From a checkpoint of a small transformer trained on Wikipedia.
Size: 16 layers, width 64, 2 heads of 32, MLP 384 tanh GELU, vocabulary 796, 1.2M parameters.
Each number is 500 + 40 x the weight over its row's rms, rounded and kept within 0 to 999. Layers, rows and columns count from 0. Numbers have three digits each. The size before them is the row's rms in percent of the matrix's.

# down: layer 11 MLP down (transposed), 384x64, rms 0.565, rows 18-197, columns 32-63
# up: layer 11 MLP up, 384x64, rms 0.534, rows 19-198, columns 32-63
down18 104:546578458535499589525505519510492453524505544553487579474490469446542451471459499422550588457526
up19 091:467477502559554586520497521523442528449577405492487551461519492505518490608532537533518542496513
down19 080:478536494450430449522496522503549513518441551567465513576433536499412486478539518535472453516528
up20 092:536502514467457481528492432498457442491507523561539493492521516465475489495522468531481521478583
down20 090:510451582523508494506492540551542543457505494491515512524502529515516519494424596478496426510460
up21 101:542481459490472472491432468529548503582547440525484478550544566495557483534456414494468517481469
down21 104:465515501479455552473527500558486501589508522564512590525534530495440534467478429491481530559511
up22 097:495469496446537490448442429484524532493553539509455464457491485472566472510448481470483537572417
down22 112:554469424471451464547484554495521550503554528574518442522514486433456479507495535502532566475522
up23 117:476528483469565537528509476510433519453528547526527568550465518556500479533495458498504492497519
down23 111:510487467479470457426463520475616519531459472510552488477502530456468478515538577498420481507590
up24 112:529545492511512515521521569511482517505585544567515480557445538455398546537470559513455480461490
down24 106:569501544483441491538513527570457513519516489530475513462521521514535508414470536489515473448510
up25 097:500509503478569454447503520488463447439487447453502527466445455544557557523464463456528563535527
down25 095:498469502512510512480450464508564504502492507522571507566516487430460495483523532477493427408527
up26 098:516459510402504444530495437433508482498549517541522444492521488488476460509453490568491459450494
down26 103:488536465530573542575377497480465420500502487481470535424509541504536480469499467547426389561526
up27 091:465509500498506556501476490621496530507503516490476478518528462529502519484482570486508494457512
down27 100:510472527479540515515479469481529499610429554476540418515546464555502529487509516485548508457454
up28 104:467470518467554522497540566546569518479532444427447524493478459421534471486549524589516547445493
down28 097:508501476448501514529456511487403564586487461418492509492476526499550431499523524489461528556470
up29 103:515423473519517558503445489534543439518480480459526407461513558519533494511510534513465525539538
down29 103:548535455469473527526534446476500510477449461482553528440521559508465493493550530497431540512546
up30 113:441481501421533523437484529443473524498443466510508574506483495517493533518496481526487498489408
down30 116:528528461489445530498484485513528525432464564508443559559519542560521521477543447503536546415470
up31 106:431459574527553543498502549535491462497504518468515506562491484481468500566473549446507545486568
down31 112:559551470453550553532437564550528491496486494433537452511548506520543516535526480518513478519455
up32 097:468488434518530481495374493445469447462562577514511496506490424470523503502475555467531470480576
down32 112:572515512437542525494499515461553521470445527500541564455521552543487558490444563505530444531497
up33 104:450526519454495539444498492420569512482470514478461502571535436472422532543441489529500502572519
down33 105:546494470606557549498547519527427503516418449502494510417470483488490534508531520506530527548529
up34 097:456499475515587522496472481534480515463466483511492417455612528503575528484457446486439479458502
down34 087:557513469494443463476475512474536533530465477490563507536568573517479547528456455479587451553481
up35 087:570515573563567497475539545549471453496552512526483490530437480464509515499519505569461463519536
down35 095:487508509441501493496558539485505435502478500484494505467462512481624447454447463424532603527500
up36 093:447572491520475500524526471433446521433487560505492541531468549500561464532506512512470567525480
down36 090:498555522579555511471530453583450461438561569548486502471528483516460474513506519460507496494529
up37 104:485489545464539472493448466459532447510504427450465432505494535505525435520501506498589583465515
down37 105:524510467545492476508507550555483508544515501428450486456494492503523544515479489498442429549519
up38 093:521512476511542496498451547458530507551467434511459522502475495484550528479534492611472422468455
down38 119:547492537530535476457497477471468494512497511466547482489510490472480483539460540537471441574565
up39 098:467497484476545402490485490492514515421529457478550564481462470471469506516535527560469516532541
down39 107:466480445466479510521447465463458506464466543483608484465458422531531479444558470542480508484497
up40 098:457526520532526526454513494534527459510507531540488449502454489513482529526450493439564526545524
down40 109:500515469516530506544525463440413514460445496455525481469572508423541461467505469519503612532523
up41 111:503443447542470455477514440491573429485476435503491503581535496569479508478489470532458586525501
down41 101:566460545508533464578503478456514507450468518564454485521481525471551450505478499542493452397517
up42 101:522490487464430535531492432458517487521480609471498524540508492541544474500481482446462532421403
down42 094:487489498459486444552467473525501490470508505466451467469455508420472511521512427516520550459507
up43 099:530545549535518438513484479534506553433561494535500522548484434505525448532498542502527503511440
down43 096:581507545504486510533485548514491518495448524501581445470532473539520499537528491472480542551512
up44 101:531538529407447502541539390494529503550418538494478491514514495568465508534436466534601497491467
down44 106:473510488440496507477593503472483453460451475549478544441418501527510560476505487482544477502522
up45 098:550493407525539542469429439476471472459544521577564513481463526470517459509490432497487522524443
down45 109:519465564530521500542515491509446525468499517465410501510479526510517572557440453542539458495478
up46 099:526495456475519527408401551514453385469488454500427475527475458493515475445486477545508507562558
down46 089:567510482461498477505519485474525590476540556516487468483533479482518546485536370441444549559542
up47 096:541534436460452539512492522459471505501458450527460502452512528488537415502430532588530444513524
down47 107:498515529503534534435533536588564459557437534482506538567500474499487480511545529511548532510480
up48 098:546520527580488506488508489477571530558544515509463523533478483491572488491489537514477411497441
down48 089:549511570472478527467527575576540530464526478473448559462548504474453458507463419460498477496550
up49 103:445498454565479481547468411566467473451501488512567503479617463447447547491502501498515486583481
down49 105:503441555515444468573469507532449488475465506524522519464554468449490446546502507501417437571549
up50 096:491533645551515518439465458525546557497470539512511544477544524535484520492458504527469483483491
down50 075:639506531524546503445488506540495533527494508497518542474459586579454488481594469481520502537550
up51 085:491505517527520481493544498507486472529508540538543538516528478482553543499431435489539513529493
down51 100:596511488528482463508523409489498547470444455482485503511501464547500475563517543513513579496540
up52 109:426581458449541508443516482451530453464504560495474513531448527537529585430520514470554486523482
down52 110:561506518429474504536541531467545538492497388544448520497514499521473558494555524460491597451501
up53 097:501565481476565545525501481488530434549487443492467429491489541475538575513470483554553539549476
down53 100:602530490463561512567559507507528491534493469452567417422484545487481490491486531512563511530453
up54 103:508487411541501524534535427485473500510475509554494473498441480479483456553493555551408544477539
down54 103:515437449543560429522460523488523456506511500442507538427520533515533525457468443444496552548520
up55 098:477449467538552497461445494525536488419539574492444417488506504496495515470517586500429523512548
down55 099:519519511493497417475567463503506470606492475514509532432525480536516493509503441498554446478427
up56 097:518440537458524448473487479468513486500549500548540547484445537427528528582500514480489503442505
down56 100:485559450520551467458451484434534596519496584495499558485486494549529489513458500536487466566541
up57 095:522573483470508508485530540481483515435567564492481454447513477507525574527538453504453531424535
down57 088:440547488493552472479440514495509520486511502476517526484536517436470478461519581494479516545488
up58 098:455516511508529482502498509446513481498442493521447473517511450496475506526466541509473384526553
down58 084:424492508491501506506564451502491514495473506496422477526448500545464544604475532474528583557524
up59 096:515484460551426560470500508496553535522541431569491474496481495483463482554415537465554422486439
down59 094:498512549489514578461519578475459525528451555488516574508528528518487566486539558448464445486546
up60 106:518479512491525510454509505515498563517553377459481537466409444575537535530467513479523476496550
down60 099:503479588418462506481522469507499496520466502542508478484496560387521458454513550534490452478523
up61 094:528493490472563528567507464516583523515503515478513480500518472568541525513421484457405460525546
down61 104:454510556469543445483540534467552479572491507489512460508495534507469551431486492511486518492475
up62 096:474529461489509532456529494501506464473507421463486489557511482425421539517487583547552490589535
down62 099:548540474540515478565523502506488539549491529444480549492462558527453467569536482433519478532479
up63 097:460486468483469437577439485495496455523520486553418479451527534480520477552513585468520553592480
down63 091:576479562482568507453482490469522490526453541516551501467544529511451497435508496495487478564523
up64 100:576546480468544506617486512486527435501505540511483511488518418504470529567570514485550485585420
down64 096:501480437443535497502515436524474448533530561465442602503462527469467483534438478524574471552456
up65 096:537586421537416488477490478436469585394483571488509467496432479477517446490485538494494505531505
down65 089:503552515516540397494505535489512478526475557493502528465576466540567453528437444501459445535498
up66 092:531505520514550476468541460499531494475517489436560469511530493548510563492445446485489497432496
down66 101:494494512497455527498503544509534384480400502481511588499499481464513461532566541514506483509427
up67 116:496526485531515460539505540401550510615476523557467509491487457418525511526441537511433491532554
down67 114:550398487462495483517459462492561511554474554524447448492473486402499462479513548495511444545536
up68 102:451495498494533448562534472510567507387490495503530506495483476508516392476515534455528525481433
down68 089:601507498492453469583509503483507518476497540457517488570488518469493506606462536486507532489538
up69 104:492516490529492471569550485497487509546550496434456508510558469403502476487456530557529494465514
down69 096:520478487492470474470527468513536445560533470505552500475524503555518493445542449499452438477517
up70 106:516492482491488430474471409425441432511538492503458466513469524489554511559504557518540503549546
down70 105:526502532481576522470569455500504470523504504576508513489518508506425465503490495524404451539440
up71 092:447494519495547439465521515497521526555395541466460545577521578532518517487491488514483474505447
down71 107:529476496408508467510540550482505470548475501495520480457466531474622465484508421499458583496464
up72 102:506527527469486526464503482541511447551533576507539486582512488561484463479516478545494428483436
down72 086:471515492511525447508578516460499505493533501530421441479477556447486497496483486519441473520481
up73 094:560549482451474541536442535557444516486498522522501545514471484476481511516433556459512489468500
down73 103:563502528490480610479488541466500535597514546427514515518496494500494481478531494454485488502385
up74 098:476491485494534521468449506491482487505520585480527534496435516456434472482526547446533552491463
down74 112:473518520567552490573479543497537588510505504485524507501514528512446443522484502566547488463458
up75 107:451511524501565455471499498473514507474478498482519493512474518520471484529521467579589451586528
down75 106:531508484561525479518503510486542502577512462481480476464452494427534507539560591456482546564555
up76 098:431528474542480432511473533450549518461513518453515556491481462534536501443484471479590482515527
down76 101:551507469539506511448535492571426446404495544513466529518425489481561547481493590481479506494495
up77 090:560526490423469510532473527570453513466544476479460526500482504492589530516491547521434451493498
down77 103:545472520446477435531511459467485512488514486506493499484500526466550493477458471478480435497522
up78 106:527491472426484508527494457529513511436451534588531507526477543557550471509481563539471467476540
down78 111:478475475505529488472496518536443541500514526429505519473447497493513501534577510415503505534510
up79 104:514520513479487493565475474596500533419474481487481493531543517517434501471479475492465496411491
down79 103:503497514465448505526534471478498534459505466473514573486526540510483452437482509487475548457488
up80 095:511527474514536545473499518583497551510441479511482482451543517468513495520477501545447464523456
down80 097:508552502618544498492507477480521470599583431518530438481545509457459471451486444418514476490520
up81 103:479536564504488527445488529546498489473504506470455549517495480470517525469519551563433443453540
down81 101:566481465462460468454508450543518473414458480516514487411548508555539417472493509463493512512507
up82 107:502501513521516509493544526509488464486520474494459424529508407517520478560395510460419510532438
down82 123:508481468468480518490489483412566521495523519527507463515460512597500476541427555524514489528510
up83 094:439537484615507538554582493548535529494439518511522525551561493491485470467528558501536496480467
down83 102:536499513431532479513589506508486476509525540606504556471556453474515457464554504483522522516471
up84 104:512470501537589540487471494520542485443572465507493530518460463442529516538513557559443562477515
down84 107:503538483561461483497525510455457482468490478517575522505477571528516470444523480534446457418506
up85 121:482509570480548490523523581443406517513506495465492452549514478579520524504470496509466539494556
down85 104:512527411501492490518512511527464604484528475489531450520574539441441469545430513500528461518503
up86 113:469550498514466505476567536524537521573579530534461469593507463529574513508482516484520518461473
down86 111:563499517511483563594496514413559487547447462507538492530480477456434468568469545504478505535573
up87 112:478399447519513592517549508485500462474484477551470471575471475459473442471508475514474550566476
down87 103:491471529463486515542470495499488497478485507444476476460530453460536437486481474516444573486502
up88 093:521500485470528403473519519529381492492437444538492542566528457493459566484560527562479503451508
down88 096:559492514471495536523577461526604491485496486521559514532515498585481516537603497541518523539564
up89 092:476508529556497553437496487486522478512470529575472549528497481525487555581506485544477496548442
down89 113:514528515500492546486484526472485525519407493508470488550551501534543476512497436412470547458472
up90 101:478455544544507534438563464544464479460465478492442472443477446449537535539508535598469554514451
down90 101:485511471525587460520509520491491465511486479409479442520465441506571495447434557546500559438478
up91 112:496466551516585459501461512484464473440456468492493483458563456548453452500501530499507531449471
down91 111:503478515553521506443476507541495503481517474533493479547411510515485505424549518471475468510481
up92 099:547537547540555539521459481480450555486526423462436492567461433527474492500465474526538521485518
down92 104:496454546440456482482571499565495626465517474482481516515527578484467511466442506532506462478528
up93 107:480456513558495501515460510477571452487418542534459487518476508535516456508428478473502563475480
down93 093:506558556473563523448566447511487530550512498538522562519504539469480495466588518447473488453543
up94 096:518533486459461523525560510533521426475509498471447405502572521550473515524484438472584497527534
down94 087:489491530522551465493521508466486470570494560547528575554528493440528489498561534498460473516497
up95 095:471502498534498519477483492495477420493515466500505497546546502492559508528481642541417487492482
down95 094:447513465528487537582473505447495557424490533435487506518509511515455521458465484544444459532468
up96 111:516536486539514456489517446482469646484566451473528494535496471541478533493493509542489467508537
down96 086:457484537405521473557458538496552526567493476550443511458508522559451438494504502507481529490564
up97 103:550599537427473509526464495490526547444570563485480485549516451513520563463442429482481496548465
down97 096:496468504494516500470512464522482494470548518480448519512538534500533545505482552572533574518518
up98 109:494426465473607515541463450602513458398460481507476553510534464536472462512536488496472482559491
down98 113:539484480539464567467387465494505460484516515515487546482472510577513550483494480515542436458538
up99 093:493565519547544483479461536519461505531505388472477548520494494499535586544554507524567447471497
down99 088:481484455424479508538436532464436539472465515530523491475476487487451449470485493542435534533554
up100 091:589440442410486534429500476443496478494519470575467505483483498523542507495502525526562476492553
down100 084:513553592532539480492578485502492420506515492535523582514487485463484442577519476447484618462487
up101 105:480506483499589479482473458452484454557451503490499510529595453523506554491424457534475494400534
down101 107:453535538472521484496515518537562498513457412508495488431545469621526505438480430551483530529492
up102 102:477526506447504468489477532549520500577466464488487491516513494535550533529467379538530564537476
down102 090:565522540507484507506469463508527524489517472483581466464502484470485518507537529516411491501568
up103 106:497497488458564505516493482514503416491555483479527542509490475481520453561447559548490445521619
down103 125:570526555476548522430570473506478463522520495525502508467503518461504456508518497488427519556584
up104 105:489440484552553494555534473465506552523521485468539445514496412539549450493495557440548472469555
down104 115:456518447443522513560534559529518459580553505482500566497469486576471528494470572510482584488416
up105 091:470534466445529510494476516505414468530504524558493546538505458488579517549495488522523483452457
down105 103:468547554480439509511497480497560494468502501437548559499522544514478496360441423508493512486474
up106 090:524637464481474422526526535458478499500488396531516516457469467483585444581514461497545508451522
down106 103:487458457525511443508488453527500483583477479480509525510532479540456548529515465575470438542572
up107 101:545414497432522458417461453507450529502524550534510460504548505521495537500522484514437428518507
down107 103:508508510525465475523539481569489456539491513453467489528546495415540451466501462483466510561495
up108 092:489470415505491602540430440468532517462540503484487473509460511522536479533479516547402480510522
down108 102:492474400504565479499421504523458496489494535496553444552421480499612469526553540464476528481507
up109 096:495460519488445498537537429441451523516457496495543562463515445555627577499481502506482456503506
down109 092:513448556514450563440495538496474528471478467503547524452558488464431477460509545483531550530579
up110 099:528486516428471484532501513588480550520466525530418483497552467507541594542524489505409481511511
down110 076:457528529516542554519535587402537515491569529508506478501490481506470453445483535506508509589506
up111 105:551461542476519510472462469508477490430535479524495389458428547444450422539582528502592505504537
down111 094:460464451460546514470491505486538460553471501472427511508497463508453529547526472533478425541534
up112 103:549537433481483555590546487516515510473547536486485450518460555417537525532529560482469467495522
down112 112:550437489513492446442433486486550505493513490473447459467443504472543490437484434532572560494539
up113 097:506512528551535417474488492447521457479499445507480426520540549521455480458566521576510492497481
down113 101:453426476455462495441547422491506501519462573528402516515427608527517488461452480477474515489447
up114 096:535479537476425497443456418489471522454506507505422498447471550501535542513509473485549460571583
down114 090:458491554562559529426551466513490497514535528494491531506495523542493440440499487439496516510442
up115 110:473548510487476492461521542464497480492513517568461466547449488511548511531463591518533524557484
down115 115:496560464525478476551505485550448478518504518466529515517486530457449506563479538480456482536550
up116 092:457480521510473445496508468439524528507526559466529465504469438547462464566436411495453514531485
down116 095:508543475524511591598522536517490484486430543501507493527506591527503466476478558595542494527500
up117 105:467509536469469432455465486452493608493532476514475508501546544475530482437495507505490499442548
down117 104:493499513449557464471439536493525512510529443514521522493534415534445495428480538516468490466555
up118 106:543519545500533479502507446454433485503453546498545478593535513498470513549582538556468500506504
down118 098:563444400511484466562508475511527507493514442476493491464534435536520428473483509474549535426535
up119 106:499506555559555515508542422471558505542517545519421471458529490488460453482450457482531508431473
down119 106:561480566499473430545470534477599461521566457562527535455496448513468465487500411484544539543494
up120 106:418505453465517567558500504502433436476575522437478496449418473488466523480434535491475507536500
down120 116:466549497454534603510492535558561506451506511450509498520498548473489528430552490529538459520516
up121 111:492488512512489431563496443529513507530507495507567465503544468457530444527449518459522481460498
down121 120:477456507506517537462529502450501502504477479485492549520473498558539506542507535498481546548476
up122 102:570497427514502556518494552499468432498465512551471487480530487564521525507498550587506526529504
down122 114:583558488477485546507503509501550451539491478489531463380492426483530497528520471557510561498540
up123 095:482528462495565596528505489492483427530460551528486504509496506455514489554453505505544466502444
down123 099:504509546509429471562480482511484519527552428491592544461506468467493535426564532459525534481561
up124 095:486538489500505455536517436453542532485517433438515476537499460470469627465515470521552487509517
down124 098:420482497505469395466508541385506499503532473583511511489443485477491514506452501518474514404491
up125 111:521513474428515504492493404510444458470493479560449566500543448508495459526464532505531557437421
down125 100:529433529486449525488535498499499463502546443485479510439473594540574523492424507495545523530455
up126 082:473506476490563553411517484480524467495464418551476552514534543425512479576520526466536439554454
down126 099:524489501466546500485573512455541518553541508546508512444446484493449451447509480462448463529571
up127 102:543499496519535469508528420465483506477447493510519431554549462520550472499460482523463467495544
down127 099:549493542449382532522551608484479553516519523440476511531490523496444502523495455530584568488484
up128 105:488516491444486501527480498520516544516520533443479502465463523544470509550517469448481485526421
down128 111:481501504505456459390495547548506485485562544540459488473435496460526487521492460545536525531488
up129 098:482511436553506507498583558478567477506457515492479580508489532487432584534509532458518498524468
down129 102:521430475472449538523486452532529508548501505519516466574451504538603488483512471475494570497518
up130 099:452498554600507490468554495452480512525466494552522504590457489508439507487470502483561437494480
down130 099:513484495552471500417562541549503530516449516441608515472507532522453574514433525488477408478463
up131 113:548517531434497452458492461518491541524437548453533471571437422524481454513486524541492411459541
down131 116:446509455518445534510520484512497519588542382498491561494474516513481523493498445486486528483526
up132 090:508477536461513529528453539533457500446520533431527536465497448473461490552489590493486547503485
down132 089:525463531502417454465497504475493473608502445496480495504450543495452506473539363475615550480458
up133 104:470509530593539495468550508540432497455521519545508531537514476492380524604514558576525504515534
down133 086:500550467488495568487482484544357475466477518471520501448516508531577509430481484563480469507499
up134 102:519490549489507445453466502511529527486499474529492494537546502468532478481486496615449409477447
down134 124:431504515414403514454517533487533543517484420511479487491507482497554499452492530512508493452539
up135 113:495439509509546526527483461469545541442522467571471512515505474573474377561448459524483517519509
down135 119:598487606498489486464509508422548509516439500491516486487481507518485456430495418500530445551598
up136 097:437580430543560540435531513487462486494530467498487529527444465555494492488576460536560486493588
down136 106:508500443448503503527495494511550535533474433495544560512493509501481458461502500522550539461552
up137 103:502486495585494365552536426494517524534469477472542502522528565505477503531527505516474386533556
down137 097:494550440521418532460473489505457410478485571447525553475538547462486504478515544600472522493508
up138 091:514531449492468493514515394490502455506488471515451500514537518495478465441503489574516557499575
down138 095:558496521489513539491454532513556498535499456456536566459496581541463529464510521465532577445523
up139 087:451555509472442473538522484498533496532423538502481537564457493549466538552448506433481540557599
down139 082:506429532447551536507489519470607473477483528462464510497483518518448497518556485522503474502436
up140 096:503478443431528545523573519504508497447458458463547464443492539556500545452538480542464504460463
down140 099:488536504450479491451492440435559511556482565521491508599490513541457496470476534440534479458461
up141 091:502462451488520466497462506467549513454495504493483430456455544500554512514464489491425415471500
down141 105:515493567531527535463544447521532474402510481508497503541468498513491552546481468490471458413531
up142 106:499507533529575524512510477472564436492510454488485505483409516476532498575440560548470467454536
down142 100:543552585577534482521501523566464460500477524557527520481501522505496511488494490503483545566520
up143 111:526491464519545508484492468455480514577453496543472471514483521545448525533501442476520441556590
down143 101:462545543520466460530458571549601489433552514450505483508549451498516459485475508509475581484465
up144 093:478489502498441420511516533528486524552454506504473539486463498476578471596467555492499491518486
down144 098:546508465538532473537538510511439555527578512523507501514494388506419503502501441518471532499478
up145 098:521481441487485494453480467492539491503490578488458537595510454475539497504540465581453591550515
down145 098:486472522534533495551414540515492556513508515527528448497506555496575457450488493525536470516436
up146 106:455487486460515485492467497564489584484554557527395522436555470442535514505446515537472458539552
down146 085:435490511568469480557470534551542500577515492447489552470474507533564547531493549423509445585568
up147 099:488489499485519480434510545427508537520505478417544448507441536462472521536489515452514621526482
down147 099:432536525554545502529594485519516482553452537526523552547488494536536483495528475523499486545528
up148 097:492549516473525515468522523539514540504511470467536566494519473386551557556479505562478479478530
down148 091:481489535488467506476521516526424447424498483509450430500432484500503534519484495454470577457408
up149 092:583540554399473510489520508556577491493508498412451452503500459522547443575459504508519515548447
down149 094:499487453535512502473495541393510474479559519536501433482495504493438604469521491541500526473498
up150 104:525477505432530453446535560514495495537453487460457539512460464466542453557412493525539594496520
down150 107:531533447521463518464544475454615575480472479436530492556493532528552472484510541504540552504495
up151 107:550545547483514522501485465574490439388487460462437419512512481555508470516559532513476529500492
down151 093:467509537507499495550498563489478551594448488547527459491509439521501516493451436487502477472435
up152 092:503488489538525522482598512483502524496569511460469406545505418446570496549551509463528534425551
down152 084:481547516511446531584424526410555520525442516479567540487501451455470462511518476468464450536526
up153 095:517492567449486511465504535512482519548487466541514495553498582592479465603479489522511551475413
down153 101:508470577516531469467538497567465529487555474519524540483463510388448498512478511481485450468566
up154 091:525513493538456436469442546443449578429524533485453493510503553487517513505508525502486456501541
down154 084:532542484550565543556491493512568537536454434545535494421535527463484519470529571451456465510570
up155 099:552494515467511471554486540539512477497603543469456471483452485532534567487432495458494433536546
down155 094:536532487483459478448423454506527502494469508454474488530529520482439537536438440518503516535504
up156 102:483482523512565431483463499544462460481479527545567483500504508436527533432485441494541455486448
down156 090:495494553487451506522468455477515562443528490569478519513457499490428510510434463437471565549538
up157 099:489452493450487454414465514554500457500470527524481551539433559512473555609521499479503531498481
down157 093:477500454580497478545457501507505473523473438471486484486545537547448414529441528545511449557467
up158 095:566464557435559387463476452560468446516463495468543515498542521609460491538482485507446503506492
down158 094:433529454499532521510505543456525551493541495482541528540506437456542518505509526471462471546563
up159 112:511405511559467462518578458564453435536460528445497437491499546484502537518421460524432422504550
down159 089:500572567405559514453512545524495527477523500554464531535514564479469436448478475449511580512486
up160 097:449501516547530490497514509562570515508515478454454504529444500494454517583528535496543491571563
down160 093:550460635512532509538447493530492484498449438476514496433511540515450452522518492487474486457428
up161 100:473461451438514500408479518530496488519571468549499546493522514492547522489455429501506429508494
down161 103:421476517491485489438502468465515533493571430555440505507469483524476478552440490492499442436411
up162 081:575550516569481485484550478454482454540512445493461492517497506483580552493517493509535540490526
down162 088:524450416449458513532420473488457421451476536480476505505482476515469497503466506497531494450484
up163 093:458520444560523558512501502490517467466480423448473522583490544496499477464507498517610541569487
down163 084:521541549483518498485533550534517444537485501505527427505488500533525539399504466425504507543537
up164 095:547525458486487467417444446471516520433481491508556419559486460570530503509489543496486457494550
down164 090:460523487574470549481559514486464484582541469542504536515455482527572497483507488482444558490547
up165 108:458468442506596561502481467442508441519431460456488547486561524510518531475490473556511472495461
down165 125:476525545501557490500488567412445412517475565431454558538506490474547535466499509516438487543540
up166 112:536470454525570472556591516507532497496535499531502497497498482602476447468532504512568471539441
down166 092:487517477556542590449495487518527471529539539489467513530446545499423547547520487467407466490516
up167 110:465477457461478543521518477433511513522533505534517491540500526464422504500495441527529560503530
down167 106:508553432564550516468522482474461468444499473514530431516507508539509472451521502546473410511439
up168 115:496556499431538551516430534535603523454479500574464522503507508487551523494484537485527545462526
down168 103:486454511507528485513500426489554519525405577489513499494515569518495467530550501472582513580408
up169 100:534517496530571600560468529530491479531457468466550629539449467534488515498498543479480499499502
down169 108:432519498583531461451515454487432509473520507528460409494472499428469494489549504499504449547462
up170 101:477485469517530536568533441518563455521469484486490550511526555527438543608531450533505529459415
down170 100:523455440496493555447517567574615421523480493482574561451458557525522491424532535494529512449524
up171 108:451442482545524505522412493473583545523528547493546564469440505500441557542490444535458487515528
down171 110:540463569478477501439462464492587480543490524479498427525554556515486462507499448448517528490542
up172 099:460493536599476571437509509483551478496503470548461507474469494576489536551480478560473462499509
down172 104:474478434541544523491506500515595492469513522507541550552426430447547528523483492470497398467542
up173 084:477545507569570435545504482497451562464544498464492490474547487507527454540524542568623486517520
down173 093:543445514473570570446572482472483446471491472456433493486533540542412459463549585466463458501552
up174 110:513535504489572530471507576511485528564570564536502515612437454448587535480485448486516534475496
down174 096:524506592519447502488500482504494468496492483500483489525487535465400552566587485495525421441479
up175 113:523543483483493464460498481528470476470550513361417466510540555467547497472497465491546440508539
down175 115:529511531493501535513529543509530480445492516455426450565460469456504460451476476488476507471585
up176 101:503521515457529473448482505504447481492443489463508527518502489526510544498508473563462487460491
down176 098:507505516540441517508465475574515458437482484511518425449581446498440539527517480486555484496452
up177 102:455540483500472536496489478448468532486500546541472484553524531540521523482400470433512441472439
down177 096:436504520543515574408462466453572530539510517477473534559444533547502553443509501451527441510538
up178 098:490515531441464518511417495495467505493505455511471507492467519465531527504572536480532502571523
down178 081:526470479429544524524498447498581513526513502469477462465483505435497477487463531504451448476489
up179 095:476488505541527524490465488502541453509459597383450501459513551420504459489477572529507515479540
down179 088:515449496464520445467600519476428487461529553499464449525521490498468503512489473481532457531466
up180 111:512513476534480572493515443438451496439459510485519479489497526407514535554563542508451550485551
down180 118:496527521498500561400468507485489511522482502433515483496510475571479575482543524448459483539526
up181 097:431553450521440493476479432431496518497529490505537511492533439464546470518478502533420539576516
down181 092:524528536502538491528605505556453503549513537472510455498549520524549464395498489504467490505480
up182 095:469450511486446527480549458448452518475458477570531487585533517503472440496518502575466550388436
down182 094:503480442555528479558465586466535526470540568491439518542504504453510492519468557439438516472561
up183 099:474566522536514554461501452541541489525453524458500488507550498566515443549449492460515458489488
down183 093:514529459491502484488541443486497450469529466532501525501525430459518493574471588470512549501444
up184 091:534465531522431478493475473531480466532437476509503550523530499524546480515469546453444477545490
down184 099:542479523506543501441470515478635546515528508515499548526523526535410503436509434465466442458523
up185 093:519465516515561480397418513465459486523570513520477442496556459459528491450511454501565465539557
down185 087:456505481449504485565546524507518452429557550498481509455496416474448469553444492487539496473445
up186 095:536464529480517447530472524517432523519488435482567537452430501496514543557478546555447497470483
down186 089:535483493489475537505594513478551513569494506526465530529483541377500458540551581495546566469506
up187 090:480481518582504512558435462519491458487532457568464579505556497527483467511509517497463468555571
down187 102:475465554511532530509534507517494388493482521505482508489533484490448500531459551480486505485468
up188 107:468457491486497466548473430464459472451520530521433522567560506557477489490510498530436518588507
down188 095:523453547443479487491443458476549563535471515563467526446556536484501498483609535455497510547531
up189 103:487441576451441547506486466488531505531546484541495507546475488477414554555445523456458557470450
down189 103:500470430520541518501440450530580451484548398447492519464518493532590476448480483517537423495539
up190 099:533515513518479505494461476485485445442481578536488505534493519540514504500496519488465497472528
down190 101:498490508436482518501459537467459574505527535576506485443551489488519498448555474508395563539505
up191 105:464516480498515507537471555564497554485482548484457454447548588447404477572517563473565520533476
down191 113:455457384560496475491490417461475527484498423440512533547470470423454469495574537531561507506455
up192 096:582485559565482481500504478506500497448535476456470475539533389491478465511443446467434494540507
down192 097:456566504476539487477529506494471499552488521544514531511475545423554540460524504493442574476532
up193 096:431524491579599550479502564523379526489473471487516497527559593498518463534518515503508484504468
down193 092:421470587515495473468495489486443534502513508548507447575502512433476508521466504432515496478456
up194 102:549514389480541494474459469497556538551513493522497479488459550439572479548535517534563496483462
down194 093:512430562484536445517478433534567516458528493482499485570528576499481505485517476468481563497480
up195 097:434513504520486484485513506534530460498508496461532472486419438491558516519523478542474472528513
down195 090:521457508481496468518481553523473521495457534454436547523536482554449498494449475565494491470493
up196 111:537546512526419556458453469514507532540483509497507505473514548461541541521384579601546511455497
down196 119:547546475426538508544521467495482525479467484475468566428509469548525521463489469477459520402507
up197 096:443486493431533528468492471530532560519510470475441512539492484448489445538399428506531468510568
down197 100:463515560567497517552488574510472458562542477457464471474594499522564558488491501540431486586518
up198 100:487454544545507524500519513523529494558512459531496461533598404484523458508499430534468487524576